config = dict(
    n_layer=8,
    d_model=128,
    n_kv_head=4,
    head_dim=32,
    norm='layernorm',
    norm_eps=1e-05,
    optimizer='adamw',
    lr=0.00194,
    lr_mult_up=1.37,
    beta1=0.9,
    warmup_steps=272,
    final_lr_fraction=0.0,
    batch_tokens=16384,
    seq_len=128,
)
Each number is 128 + 32 x the weight over its row's rms, rounded and kept within 0 to 255. Layers, rows and columns count from 0. Numbers have three digits each. The size before them is the row's rms in percent of the matrix's.

# v: layer 3 attention value, 128x128, rms 0.0902, rows 22-42, columns 0-127
# o: layer 3 attention output (transposed), 128x128, rms 0.0829, rows 22-41, columns 0-127
# q: layer 3 attention query, 128x128, rms 0.0977, rows 32-63, columns 0-127
# k: layer 3 attention key, 128x128, rms 0.0935, rows 32-63, columns 0-127
v22 085:097105128100066169130086140111103133120148114087098101170179108176131107155077161192151143125116132156173123091144127175167096062161114058123103144163132138138147162130106102147115121176147102135095151089111087120120118114085133192131178079150139101059184105143162121088090195147119188108151050133185153147131100117149131140072132100170150141112140096137136143104106083145183122082171
o22 084:137149171126166086103169128191168182092119111174134120158186152140089117091154125107126124085100155149073071125142098104144118121152107136160138157161127114044144079095164129163152160129128161105145151134180096108103112097128177095084154156234076089164139178096143142126155127129105093154141161054116129135119117119137111133158106172140172131099068095122108142131055180101133092116091
v23 088:109145148166075152112182133113043093084095182128109108092117130133147187111178135125097126123158131144107140152193130111074147133109099135135195151128120119198127054125130173102178160163119146158095107129087154072134117155096148097142146083122163141119110115146170184128179124147133130153103078153166091085133061095110116125107076151124108117160159115154122139063064091122092179173102
o23 089:101123133087072112086118139126199156141116151161116126208090181116127123122070158158115121126125105043087089191119061118199147134090162092075166151118127114145148174111162097124080111108137119159188097078120149180153139093133090139131170106132142125104101099170106070155107175130146126129147095161107137113125114146164130117132083086170125126115170158128164078145195124128133085146190
v24 084:141109152129114190121134192145099189212161136147137144123099116166119122086193162043151133141128091149147139177096120047190140110125138107122143102177125125074127112141121100152107168168113149122188143113152112162091145120102081155107104121132109143125152179142089157065132115100118192059093148139085115191087133101143140142145126102105169132181078068138131135084125097146142126111165
o24 082:097097130137187105099082141149102166134105105106141130090167095119144159109113158146177184079127179119103161146178108110118113088186147188156065145094118129113096110126140100127171158104079112127065139180087132063133152135181178144091145148146077111138120088114133153178125116121113065165132140141172133150067133139103168106056117198189095120116133095134170145183115173125112130118087
v25 091:100162125157113077087178100082096167143081172136111132098149149174182183104119146078092101142104127110123190157113112079050109186132133137159160146123136189175122106142114123118145145142129210093156115091114112075144122165097197102146075164147155135141138077128164201137154143135083092120067118145106124064111144115076128140151084094095146136128116149102108121097125150159088134183130
o25 093:123134123133099174115088166078167116141092079172117155182126131064143101151109151104097138173188120122099113175107089161155131133082161104124155104073106122124088188145172116120123077156086079153157113131143178134137083134117079153173132147107123146126095075176115084118117137111159173088154119179176114043147124119148167092134149119158121093118152162136180075150155044137107118141191
v26 083:121113081130141154174093140129098074167100148152112157121160136139109136116082182181093172125133171117067142135088104079173102134133086118076116114128146152132169100076143126124130169183107081127114166108105103100134128188050138102182146164088132092130185094152171160136068164115119120108145097142172084185094075174102139139135203138111191156106093168126136128093159108136169133101163
o26 083:143153204085124154041161131146132199134152154113189106130114134179098116170155129105098098131099111136150108096130157128116146204187127102150135110107098115150081142172142130135192127069145163128200190175202132096097080137102085128168147170146071137118074090119089122108104121088095089125172139118106145106085158145170075106114108143177136128122092124136087136132117129128116097107114
v27 089:138114125090163106098136100118121168132105098154179124101099125107081107155043155162195112110113077136121147124149131210054146112084125134173160113108129128145177220099129133108072155105135147119142137131161103120170109110122180218134135142126078088096171127159153118071133157118167131111180138139187152090111160151141128120110130108212151092154126085145165134139187147108110109148113
o27 087:135106085143096158131113138136123084114161141131113115120156099108104094141131164118120111188113152148103126139148176182189133122064108159170111167134111129087132113169103188116123118089122111131155153148119090097116118146118106065136154112170150171181185212055122095135095075139200100108132100136081071145179120150156120118128097120090178128126134105053045127116066121159114163166164
v28 089:149078133130115187117146196130142096160135079117145128158139130149164143133084145086114210125152119081073132161117130116123113120102141164106124166154134089167150166137131129150115122148100090144112118128085144048141174199104082147138177136129127082159176122137138110069176140160091064156041092125155156080118184116126117139118128150157185108190142106173146101106194163176109124137104
o28 088:108130168069083182116154121095062152133044132116142109088128151079134119119124147121189187123141149123106081125119110119170128173151148064113124123108120120120124166178176165134074132111137149134151171143162151120125111131120086132121091092198143175115117125125072147154145144101175151104183165142073032118151102118196096120081086121132098115126122164100169158064103106132174146134168
v29 085:169097084149193088084150155107091101154096147113079134098119142136159116118103098121153169128082105145106126167149115103116171111151122220131182094124148175140109072104086108075168164119085165088134141147131111133116110140104153137139128194114158165188105105139121122139136152136087119083109109164116116075053123133096129129122195076026134153169142156127115123090136111181102191123151
o29 083:079134134143106157105120159119180109148098148092137119160127154059103103171128093109126115207172077085202124137139155157096096117167124120152122091101135102156108156137163118117120065100138124149170146175125138097142114170101073162190116161129134195117044132141138105180146084133138125128180119191092109094154099077145118110135123104210100123101154158108138061139148105130061102110152
v30 091:161069138150205125102116125140189095184107093092171153133092103119154103113170083099120179104174148150084111143136111136161101159066154128200115185103091143097113143162119115122199094127186099129126121090150094142119120101129108089120139133090103161166158100116174087181149128117169130159156189129074136142162118100093127136091089145109090195123098120151068141188096096160152098112110
o30 088:126198127169095126192149104121098118080141157109098137117092121097167172170093139141180085116071092151067154093148100098119111150163130145126138135128167112131072120092087105077128140121129104109127152119161124092165146163115087115147129136125113155094125123162097187125112113162094168077125125103097170144115182122127096158205243129058106130187183116077141133151175141155123103114094
v31 093:127121195184119075109144096132124109174134133136054156158110131170185121077154087065063144118146121148114162150143108085140134175086140199084212110126123182152122065106119115113143091165119152148104110119101053129121124174118081087154084144147203182164137136143140086165159125184150111117114129148141065112146121101122131117135121136109182137104103095126139143124109136161114162144184
o31 090:121139066104129129093103184095143154148118118141158157157110130107165108170112140142199100084137134120143115137137113094131132109159129080143084185099126134153140190153180144106093095119122066121130094150127199092131158142136091170153150154107077165117012084121099160127130098094121168152127134129169169069157118093097097106140188112144057125125150172157161160160088112137105047132126
q32 143:102127072113151123148143144136163119105111092155140127041149119121169110136135182148149150153125197149129185086081158119139150131092112090058108139107168084154127141156121129147126094159078088129079109098102173088173161158105077098137142146098151184175103148096147169123143108070129171193092114168174121093133078135174132093106114090132093120167172139094205108076118105171128108162143
k32 117:122152100126135116177152119157111150189074121082113095159151159087154110161135145116115114118167126161123131115152092088129185076134041135161114126122136119143102154175110097087159150126171128104081196082129123107133148119120150127122161127119072103119165158087084148090096147164172122086113157141109105155111139151112177000171166088134104176131127094102121041118122160119122121133126
q33 092:055089067156164122136096161132108130154136150133118086175116140098082110132159115182140111097160176131169193147150079076135143162071147106142142149114142126156095144182124076126142136157115121104097164139116119125124128058097158184101148144068107141150133068092136153176068128141125183101139108165175114128185098099151160139106123113113103170053101070132094173110106108178136173139077
k33 092:151139131126114142074077127100114109114169144147110157053121106117159144135142164147107209132103128096119054087161182208115119089160172068186092151104136111127137091058187105114113120128111066120086096153142148125127153185155158132137115132165109105113110150121111158069147112070154098164136134143145118135078137166166148206143137135158133126156105167152203179116149155092155125104151
q34 095:071120117119145148146099102169154124176109159126173152142169101197122121115109173124080123164128165126121114136182163132105093109125136142158113142162150159098140127133095061107108180143089133169096105140220109082170155140109101191182149194095113126112124112125094161150080152167129087137134105111104152125132077150113059094151150106119198166147198138074064119130156149130155084159166
k34 099:090186148094143117181156106142183132130100100132108122151166143106154140135126131120143124146165096191122155150109114117113151111119019119154140135148152129120109127187100167114182096099155156114127175076130139152108087123152119084120104136159113129094115166156140094096151152184140161092084183111135123140113115100097105003145096147145091141114159146111128007158125105121111068106121
q35 122:133137034151155139107086161097090124126118118142094109096145123139165111161168192162153192177179173094184114083139168109145136128152124143133079142101160092140170114116107117057074108206103091120079153118113158105102167131138129127129134118110163177144110137054171154114128114113142168189074063148087130145129099170118108101114161074180101129174184105114152128095132132125154111124145
k35 105:112132151128136132211126127145146132156105095118135130125190126101128102175111159106116089113134106211093154155105085107137174081126039092109141110142127100145064125203147118166176140131093118106088145074140151102177173130129114150135122131142084138142141173145078146132110142111172141124137178170141082124108121105146140009129136117104104171106132123110163010143142134137111127144137
q36 117:179104206136105126154172124124159140139099144158077158137074123124100095099141085146074070069121071133108152182119122145131083132092119151090147142124095139192142161107152119135205163082125152132166140125156106167134104124121097036137082170168114152077086162173100072156150175183105134095144149098140113088183172111084125118126095140118129088105087113151092137134112141120093159163136
k36 109:131091125127102109097146152121112112125130131098161091148089136145165140100111129078146159102154128090160093139128105132138070187135177136111147149145066184094168119079108096177064114187145157118140111135116085138070112133188063115154108147120132089125150100151209120126089081109131151149142105131100161089133136116172070231167148128179152125145113123176061208117161110130108137123104
q37 107:146147123175180154112121087099081105083148095088145120123109152106203131145111133137141096100130124127100132187136092136077139154153112144160136090187133068164084164112164199134167131144112094142190137109164087106102161176108062120116064141112157132186097152171175147166113140104102096169082151127089088126115116136102094148116126062114117137114132185106111083151121201106116113118203
k37 109:111123103108086131145156099118138118118097171144115102088143128115141088074135066102075149122169112115093150079138072093185129135107108164049104131141135172096129117096119026097117117160126150152094147102123135160108153117119152092127136106147216191093146136124156131164108144188190170166185074184124126098161157064157182146140098145163158089162130094151129140154101118141101161133108
q38 128:111132154150073094153111099139123129139123190120124128147098122120073127039121106128100156065187082100122123146200099199116067158116150191112137153142114108126130095105149135086163186060134160175157166120150119194094080090154149129130098128188121100084123107121133091144154105150130104133125156072145122135198155123135177137150062132135159072091138129140138128174124087158137138126075
k38 112:157078137153116128056113158083154128112140091148118140166071125128152169149140122140114129100093133069145075158144138143136087140138203099139143100106136148165145132043130170152121088171129110127126065179116118135122176166159122103101111165144120124119102119124163136163118115129135138140171094124117131093131136122098103255129162141161128161122089153137079217099164147108090141119152
q39 102:088089081142093138150121097130168094166179151114154154140159094119133154115142202104101205182112144110152120105142151112148123136133128145104138144213104129057096053123120091111142124126110091139150108180126104129153147121183160171178129213105127116148083093119128145107125137076096082172120146094111083160113077164122100136172178088078144147101169110077136161097108128170162079118154
k39 098:117186157125146122128138132148130176153090102115112120112185085136116102158121094154144089176153126208082176145133144158107145093144086119119118141075179091175134158178138164128174100118119150129101184061132149111108142155114150100142120130127126113101132140144106138127133164166120171075110159097123125126127124104100080000110145151164095124127157131146123004138122123083114084122148
q40 123:171103133150064107080157091122122180136116220186179152109122167092132118092115079115147136115117075130099134095107088104152097201103174163145147114145140156094133103164118108071162143090169147150209141174107111124087129081167134154106081120117135098112137075127158112124182145115123092140154154101099120157111152078116199137115090138058122161079091136157134130181100098108104124116093
k40 107:148096117118116138095096163085131073070160143116108147134092123142071177126138109142135145130090175047136074134116145147138115126140220113103122128084160101176161151039109148145152122116105079134120143122127141125110107157115158125094153128128152174147149072089143167169126115112078088157149101122121141115130137137136109255118128141118143127119125135146137230093117191117118148132135
q41 113:120148169107101080089158159087094170159114145102114146175104138106091132151137086112100097083108103091103170155127113194103088111141150109120157147115156064184125147167149146119121150074168159127144125152118083160107092087175152119164145163171152099105109137071117090116122106173073137061160131113192123083158179103148185137131074127155145079066102055173134165140135091095123129145092
k41 100:166104107119143132097099138135108129124199171141156111142071093137121148086135133157141146094138148083149075143162169126128118147122210152123130141105111132134141110045154150115107095128128109137111055191114126108118116156127139099130106127135110091151148105154155122159103112077126099158119099136142138146086115154110094255117168150172120132153085157122113241114135136140157168120131
q42 102:125185139103145118119177123141133133171134146070133118169092109118099124032114118123087122085112118154120150093125144131204075122091151154071162109108181125090150077132100146130133147048188166113151099129131104164169106111145176145179140136128092103173136121102171098118146108151109127080179107119173096063124167105137150145129060154151167040116168142141166133144118142162117112181098
k42 101:158083125118083103100128170151103135113140158138080090188089068163086209149133128134096124097111134090133108220170138156085141137137165100157135163078100112150154185083162119162110105136152100150120065194125159115111051110094157125168151135128132100122157153139124100144120098123131125123088112125138150179142132171098084173132173174171111141114079087126084225090135130121145137123134
q43 110:191112099125157105112178083087115121121126157125152100067164124145147070146162160124151154201089170183111151100107163143127160137130137140095099115090143131062161137122095112093112104183125056136134152133163171107164141136049127130142129134082126193147109108148116164102149126082116154108118079191130115075065096158075123125079163106173090127171142163092146116126067174164135128158142
k43 102:128155129122120136182143161175132119185088082113105124152146096124160136178100134130087073126135161130099182123145123102149175082124035096085120138128154130138106182214131150170173165083093129119118169073105129102141120137169123125172164110126126078123165098093096126126096126134107122114117196093132124147115150130151140000157155133145149154098185089128163102116133123131161077118099
q44 123:162188170123140098112092128124139198162145142184160126140098170091143131149068079102135146128128102136104135090111076133140106179148161114157137122103097138119083117186118128107126129101141143135164143128106082139089116123164188129086133038175159110053164107105079080148165116111122148104142144100134113176161170094151200133110080189071123156101095099165149111155097111104099184109073
k44 110:125098096155141140080099123097106080079161166127118165109085160095069162066163093134151128127071139068133093104123149126136124133123206125123130075146156093132163121056158156125131154128166109112165109181091125136102114119111143120094118152082110133148119108095126155138118149088095093142171102120128121116081148181145120255117126107109143134136101146152132237126108167109118145100140
q45 104:143122109110084094144150154138050170117098125089147107128102150108080153107116095067155135048169080123101098141140088143108158097138120094143148110117125095165115134156182120088071109145169134099089137138065116122108124075122180146096139082126141090167130155098080105150119038122178131092107083131169115110107133121218205129115127159151173095113116098178143155161160100156130149124083
k45 101:166109143151165114062116125078129103105190153126135128152079127141135142071123158170117144111083165117151099137111129163126126084100215131148096094126126101090179117073145138131096149129105093118107070214119128141114154112118133173115141117138099144123145104120125121107118099093106101155164105130126108135152121160125153255101135125153114143129064133098122242116114147116160157140127
q46 114:141109184098074152109206087107125139088089101113182158104138130108123125104098139110183122164077086145106159170095135126177097142116123101108149129127130141119150121115132140119177095083116163137175146041128122118180114130083112167141144151136195092138166060141193092040115125131129156111169082092107144121088152070145148141128088171070182182155142143132187116135141110150109105119138
k46 117:167130084151116143115156176118141076143103198120064078144112131170079183166116127148103113153147125107126094105135132114106156188105157134106130134065138166158145152090062108151123146109131138163168138166153203134127064128159136107079163103083142147130143063129096127162144136116089095143059134138094165121127172149090126156162135133083122108112132153101121192081069135121134231157100
q47 094:139086080126182117136158118074115154162107104124137125103179123131129153131199188093137145144107153127111147138138128176086130058101117115103142107147139081103088169125127126082224130190085057150097123130167093148135175126121144194172130174066154133092125142110119162133138110117141098137132098196123044098110100173089166118102146112107140116091145127108079117127109158165152130203151
k47 096:146189100083118085169129109170172118141107103122098104127172092092167072134088143173094123126162157195123171178200125105146172087153087136097104101132173139118167108146134143123079141107121124085095162088090140140099101165160157065124129128167085111151143152121097115112062124120127183121124173096122143116112097148129119030122148109186133163141137074129186114109148155099125047141145
q48 116:135190106151142088088145067141147085201190134153165162130173145128122136154138120097139109208123186173098104067136166141131129130153143146131059128137083132071145128148092124155151146105125127143128151157167132074135118112125125152145164106111129100124187112138161120093152138111108108117134140088108107122072096180039114150077124089167141123109120235073112121149107108084156084090150
k48 110:094160129104101131140091114167117119129068124139145135126129100109122105146110135139123072157116096129135194139107129142168151109141092123104176109095197152137067159166096203111188119113163130116206121042123175130133064130094204110178143128099139120152120118103103128139103168154101092097134170077124132192103157085112125042108138179118145127147200083121168104116115128156138084131137
q49 103:077188093123168150153067100112149127169127130103131128161112108109085130131165091113082127108173118142139167135108091082111161062127112200173137154138125140145118121123180100143099147140099132049069133105138126099108128065151127186112198102109126081126184188135083127134156112153218167098094167147090135146149167128107121139122155107144185087121166174109138105094161176139130176163145
k49 107:113121186129104094153125074178122122093126122164126120150139159125176148082094183123133155117147095148108104154131104171116139141118091107144110070147138136058125083145121183114122156207200126154181103144126099175115147158081132137092089114147122159149088212140094094095126131159139089143160074153187117074168101143140152100129091130168141153192083088139142079177136062111128080119124
q50 129:139141202139081114141164070156127134111128195104158126145107174130089106082094067121120137122142070169144089130133095154159126167108130160140179147146092176106112070124144180109121150067168208143183168117122123104082102075113122155108111085110118066118126082169125106086127160136121116106162139095106168134090103096153151121158124155056143174116112150171133086137153057128092101120085
k50 110:137151101120119115042108135086120105084162131149120141141085207158094159129094101110145137148068142047109099077130114143128118151152225123127099114111129122128162127078083141128180133143134134154152118177123116150140094146142146153050146130118135170096141093099137128150137114124109075161128130122113130155154168145106153255141128142110120120119090179143119216149106130119102166107123
q51 103:114164181132089112125110084139203101124173135143140176141089094185106142118102091118109121136082165114157105160158154146168122064150141138136090166140099163094150119109079122143107159067178177125093085158136097078129118117086125153175144188149075069109139112138061139127129111163182129091143103086085161126136104179079088124148150169194148104091129147101070159135183120094125101148150
k51 101:058175117128146113111161155159121114128125098146118147171148084115158142138126181115142079183150112220133128103115166120095114183129112140176158142116135101115068108192133171150165129135101153147175102106155154138121079138115150133163100124144147119125113159162170094149140132154107121095120156110174137152089104072113073038104116176113120128108179119106075046167139052138158071101166
q52 127:105104078131143183140112100121168128113104089165114112102133073121172136073118201143141167171159137107135133124165191120112142080153123114104079094114171132110128182115106072141167125196114120176074136112194226134152178119135095119152124118118132154126110122087133185132130105084142148204130081178053129139168085137096094127129136139145171188164142090109161102122094141121144107143137
k52 105:108150141152129096191168142131158111154088107112145150134182112119151090195161145134113099096167125201120192139134072110124130158130016112159156131140160127148085139176124131119150132116130143107103154081118109132140118151168117119120145142140095147112114158118104109132122132171123148110090189122139141090123108130154112000155106117125096125126163124101105023128140141135114128147138
q53 115:160142145145076131125138152112058184119088114101153128174143171124113162110103092085140198105141057143061118141103070158141152133150112125165155147129131091166093125169155154131104111116166117054124125140086111145081100133121177142112179035118158052115143115141102117086103073115083162071156122121148092139114158109158209125113086197124161147121140111173130129114122147124137133102096
k53 102:158109123137166128071101117099137084096190179154125124120060157153081153092132117159134115103087171093147085142135144152125143109111232165097121057103118129091187104051128146118104167143129103157149098171092105118124139100106137151096131120135145135157133113125108140142146140077118082140126109142147135137126165158140161236134153109138136135115097145114151255149129114111135181143126
q54 109:119140137079185129133097139094111144072119083152162137114115130198154164102114169175148135137111124097105100151145110158141142093152186133197121088194157144095117081150145127099068115163146104080140102097138118178119122151091182210101135030168138145119124132073080114150130094109136103099127071169120100159124120175122125137141079173111094169199143147103136123107142182152106154145157
k54 103:111153102135155151145150108157182149141169138110081162160152067089090159093171089068095097177104150180147168117097163101129140102146073095084153105142142052110128130165136152113123162120098116183131138185087166134129122096138090094190121131113120151107088203142105154124199165125106151106140152139116138063161105136090094056119125116106149120072129083112129069182123089160111107149145
q55 108:157127101092153113128207144134094123125089133079154059175105146127062105091090155123105125067132123109169128111139119194103123129132123096097178111127144095130124163151107118128124201116141138168119129158137115101185190078113157169147119121124092086126094134093112147126107121102116046080133120195200150057132089175189136138104164147153149118112105100126095155132153097134133151075057
k55 106:111139141165109126091092151126149121143166120144108148136116093192186135108166099148148173102105161092110103146175145137135105098126169155173090158107107144093167150069162124119060123077113074109049081180122109129130066140134093151096131114144095091129142091096112121129109076128132130149112171087104136226122103113105126231122149124185106130075093175099135186154132152149161101118143
q56 090:129096098127122150082082129105105113149144173140123150039131153086112112156145153125143120163145060120190129120099134107117098172177126147141054120165102128150143087098139084087132142156100141112120162099173114094059084163133111120081141138150166144156163138131167146123133156127162171162081142136035195142123179122133080147128166092148179165173162147159187101161095128105112173074108
k56 097:113109150176108172182168122132092100100125086136125117132151151139140108125119133110158189090116103109086141079090108097110128157074106125068147114159135189152108161132134105168138107159126118154173122098152132154211188145154087114067071109093181186120119097186132142125148152146075073177122141196143079079163095071132149141170100145083120125171080130151144081114127113166110175123100
q57 108:110111129092197150185109113125174103155086095135121116079134067159113123092077168129099126164100160115130143131139141112143150121101120126094134110106110195090152110095063109104133098182088135135092119075153165147204146155102131129166171127124110148175166132153138113128127170089188158195140063178110145124189129142055055129142147166150145153175138178104127136085107126156113160173163
k57 101:104151122114096146168149144173153144140076107126110123150198096106131127176132163134132095120155080214141184124131107115133123158140015116150117141164130142130115160217159137158133146117153164113130145119135140114117107127156074142132123127133109118097099182124129109097153120175129130078104171117099151107132115126135118000136091124141125117142146114140129011117133108113124136152134
q58 099:164125119112067109095144088186128119123175087102104155129095107128095149131123154122138166114149159123124096128120151134214133106186126109089091090168088127085170037102125144111198144092135140142140112098099108106158143133066131145145095125163147115160134128149160078140160186170138132118127071065134128182059202171148130139178166130155086109122152099110157127129143123121153065055118
k58 094:097165162120176137139095154091104141173058145150135143135202101120133116173141100119106075193066103177117140177122153121096144138083114132133166086046131080185036129196103172114126133134138143146141122088115174146132150121170115142153173093110127111146159095154117124154105131093152174093107098126079122115156092092062105085140141168141157137091131131150096112141076104103142153159180
q59 110:207154188164120068149143170125079061153069118074099099136097177122087085075144064128100153066134074159060129146128063141136128110092111159098221107102116126149130142112197153098096108127142127139113145113104135115119126102129131089092112107125184150166130148136126113061163123113155151115125143127115110112130151069146178173085138185121164116106126115169144132111151123121137177150123
k59 104:153047124149108150086094103121134146074154163170155120133078117144150170112109169142099162098098166054134111135099140120138100119143229120116083117131121157116174131052150086189096171163125125126133101165133135137110158126121139183111118110151131118140146110115144136149116093103149096152135093129147145115161123157161136255142121102149140120115077133122109242145107149120159170130096
q60 101:120128116148116156180068172091118097141109062143075135059123104107141150196155130188125174126139151092152147091140119145164103119138152079101148157113108181183154117106084076111119100155095111163080130173154119085130170162126067182149107175122147142134137115102165136142174160159202157134101080122130131140213141124114131100164165059142109130064106134125137130089096155093159159151128
k60 097:106138148119143162133116134177137135150098112125134128113191128096153082164133174125129097152191099206126158174126122130103159112116038111130083134134152118168097127154190096093143165138051138106117139022150167116159196133165112123127106150156107117161067178130121105159122101109160154091143155133085121109095108110143127062134140147147124179186155091119122030136139131116117101108147
q61 106:092159180063130144114115120163116163182114139126187130141116107102137113106071062123123161050156122149070158188166122131114121158109154134148173123083161080130100093130166147145149149083183122138120100147148117161144098134176129095139139112112076074117133169120103090159120142156155105059142145113131112181135188093124178145098096143192173143082111084099113147221156096147131101095132
k61 105:149124116128157120121080130075118087062159196142085149139094129124114208112158141181115128114114135070155080127100127139120091110114156168140098119121135178121135141073158188082090112166149113144177086169086112151058145134093145139142107147151167114124140135148151100110124102125126161195154059119158149144171129142123105248102124131145135130143130144149080211093117121080131174147134
q62 094:079142084109141083145114115154104143128098133122103128092151084163106153148110191178109185102124172139121153147204157136121118070130125149128161187113184127111172091128119116089079119148131159123112051208122114143124176122116155177192145127147127053090147084091119149122130164115091105110156126173154098170160092203111109093119113109167126108085185142082140145076111116135179109122151
k62 093:135171130097154149164110142166168147140164105127133134129179117090173131151140119136132109158140113187115118157093173110116174123111049134134123112110121086099084147193138174105167147126113117146100128065097140077102125138101140108131154150154097103168112208115096107129141128145184145097072160088086166150111111115140105004096154142195109153118133088100109034111161122093101095126151
q63 119:084099140085209145119148133097153098196069121119152149095190114163110142076073204108115162199115149122108128142116161146161104147137129128106102118119172103118144074125091125115138123107081114119090129080146131161175141171138165119168190113124106131178146144119144121094131151105137092124136117138083102109118151199058115109133117162158153134190194211079122114101130100143117072105139
k63 104:107157127107099125192131100210162115154101132127068100163173156113126129158136114144119109104155092175157182161142095117111147082130050166125165121129158161133105161175115184137162139131168165138150148121145132102115077111134096131113119152103106106085162161162113089099138147178141139099107159109113142134130139110107117000133147098123121148077165109118163037118135136143116155164132
v32 126:171146127174120070145165097151164119076127170188113131109125138152124107076102149165126082110100122123105174150140129068100122114126138185137184140101141167191152142159112181126119107165155177120130087134081128104195160171097143126113098098088131121109075113146119143129151170133083105118189092156141140086139131093158109119120136145127056176096124143105183142048055201139075146124126
o32 123:135115105114125157078123127133136085122105150183121109211151091209133134115082150159089135117132103198155115139070095143137122144092139102084151156172128128203199110152107120135182078161160080103102124164167148123169122128136107093110151208130127171143146083112066081146162097104115201139089077116147111094105109114082154096122128118136127130126133101182101134154149059158094131141128
v33 123:108151161141139128129155181102109147156137134113158135177091145094160095166201082065082136110153135139121164142162104131091096148095119113082106150166164148141082119119145158204157089091096145116115112103115117149000091157120123091154150132197168164138150149156138163113097101153119185120056128092137130135119108097136130131120119118120098098120132101071046150120074084099109141142164
o33 116:109089096101125127145100118102157158138118139118147184129106188191124138136108193125140188134133106099051162119167108087184120179183188145131110084100124188126150098139168144079126162088079127152124156079090126116108113126134149106162139053089148101115103109155169129125182135121133126149151144123139102088114081143072144122119106110060114176173183164117181114164126102093101087059140
v34 123:099101083092079209103095178127162083115089091133096124100177108122113167105095132157117104121132101100096100104097146144166139119158103140117131123071175108162147165129133127141140142100131113140101131172113116104142159107142129210129139144116099089091112099066114145163194079201119123177181140094118138142170171181112138120210169118157186101059115120101191140134184166107136124126106
o34 122:204216147072118114123177064148119123089086086083095124103138081064099104132142101083128109159159153144151064160157124141135098107116108098121099114131131125109102130150135112186103110142161175160172106108138120159152140127143096107133134135149090143128180147076098075127133188146202134111138125158102161144135164139201129126107159102169095156089106165120097167032161113169154111122119
v35 104:152160184123114166139152124190155114090146133178143112181096115160170099103146125119075153105136093133117168230105142115113137109115129132164066091088148096126153128114199137166119126118132141126113137134122117075149075162095174183116187128103085120098136148080123114124065134164092108095168142145089103102124112151143129130118074093193073208104120137133061110124087191153119119167124
o35 102:112110142191104120111118125120130083133144159113176128135136146157092127134106188160189156208088144182100115111132121148149127139082139118097121203139115112098138062123071102132134173080121079182125131150095100160171136078088115106111123134140197112117200071109094141114121126131168126171106116154120150164047150077123119169075151172056152108144136120111135110145165072169088134111147
v36 109:101093128138100120117153187152156115124125100165148179174113145149152097119158106087114100111101122114128129192110116120163101096109139166096145176135145115163091135142105176117117147085119138125146069143127090119109099159145134117127137172122049105143175102103085155146145036124144079110134209115085183145140100135157124103229187100155130117050086129098093151152194149094084138158116
o36 108:154088104122123141146103066146082113108069094099131165116142108093117169182102121170135189146130135152129174174112201094134069199145110111146103094153142148117055105189139092104157170119144096128182151088084135143130124175162088126125120119118135155084161110069158052141110170135180145182098122133159112115128161144127142147113122104116120143105199142104164142114097035154101122110139
v37 095:116113133153189139143119131148128171160102144061118122173168106115148116120172162169063230120129148152127104090084106141143106127125109094116150080163114099076163145067160117132128148171085114117113154133146137107158104112125130179153131148171151146122145174156151140117060176153104098117107141108086107108109141187081147141106166069122218116174139113117088121129140086189179093070174
o37 101:093143172170181119113155125071134083172169110089171159086129153164138090085169056070183107150152127143176084090133107116149198098145138147171071131139098086098117146106117172146129126092108124165140155138118096087140127121151120160154169036112084088120107138123133174106151147111093077120176178146143163145090126120114103148084138188127134126098081172114143097152117201164121111138122
v38 089:085180092085144099137123136058183176127128148136163093054175115101091119151089134090202120153132114146129109102192117175103109155146156058145117128178148182122100157145078052101087128089164122137095129180130130164131124134161113114136110144172094169092114090144085135149170143102148138179108079142153136154152071130193137116134111139116154111150059085135169142152087110142154124093108
o38 092:119176126114141125182112168167131172145161118212135130150142003084152161131160139128081137094111080132122142137115055108072132130160146172119167086106115151073159136118126139139116163186143134086108132095156151096069142106083121130135102160147052147144077204143128108106133075159173127115145120117104133109175108140092141126171139096175129145118072130111061135132145139112164123105133
v39 102:127054155110092066132113115125108112127149078131149175139127162133091149150112075083156123180121143093073069074109141148149112142144141171099165187145125150116146107111137116102141134111129146092099126141110087145084081138136118113128117110180212160115178132113127065136185136125174128144088155087131110100133152091126129106135149226101211055126167141152162118139175063110121118090143
o39 101:157143091098095153153108149105114132137115074156067117044094145055122079159124086150173129065128134095115183127134207118139134141124107136138133099106184142175105175147167144136157103121110149113143113074167156153096116168135152160139120085105170142130078196097172133160137133057112167089153122102150070145201081122150107116124089096129150140120130109181139146127069184112123106162115
v40 123:113121088086056239076142105121049087130092128171154153132147118143097159145104106157155073137143094089100131155192132148129172182120113125174172133104183123179123118135158122105131090121151078160175138103100088115137165094119090155127138116073113142106090099112161168150154056123108138137109108130147122116112144109118131131131125172148161096146149139172189120119121217065105127162134
o40 120:163161138032127095146126123134163163066094158114118119128153107037084149157106180135116127149103175056078094151168097126156078091148119107096159178111208084176095158150148154130146072150141166129146088140159161156157131135107134110132153171133115113135167125122114102135125186147150126060156099155098138094165127115165118107138091127136124154138128136069091155051173103084150138124115
v41 122:089086098109133199148130183128179111172116146124130122182134108126139142153140143120121142121162152096186116171103113141151161068134104119145125105114165085136121110125138196131134141107141101176136128101116149076131140094138087178150155219118036071153123116097164197131118098095148094190076127084094157145082119126173125123178190052153113100114122162132081152122163121113145143105089
o41 117:161137195127134120121157084152100143061131160070139120117130110124159160116130105108081119178125145163131073135094122080116117190170129153132077111166121094096026119176143088151099147159148132149181153113095093100148106181154065092096147088158117139117171125151113089103094127158162061118132163147081177116095173167164144164145158151165129131119169168045131142092131123112149133091136
v42 103:123129052098219113151105146125172091166133126110091104076125124088075166145141165173142089088139150126073114087132109138130051165108137180090136059096116143158167183151142176129150154143094141142080098160092175088174190122152139155110124136104141123174143142104185095110123141164157130221192128157152129116135142127130098122096116149175084147108136142155110109127149115123151180138106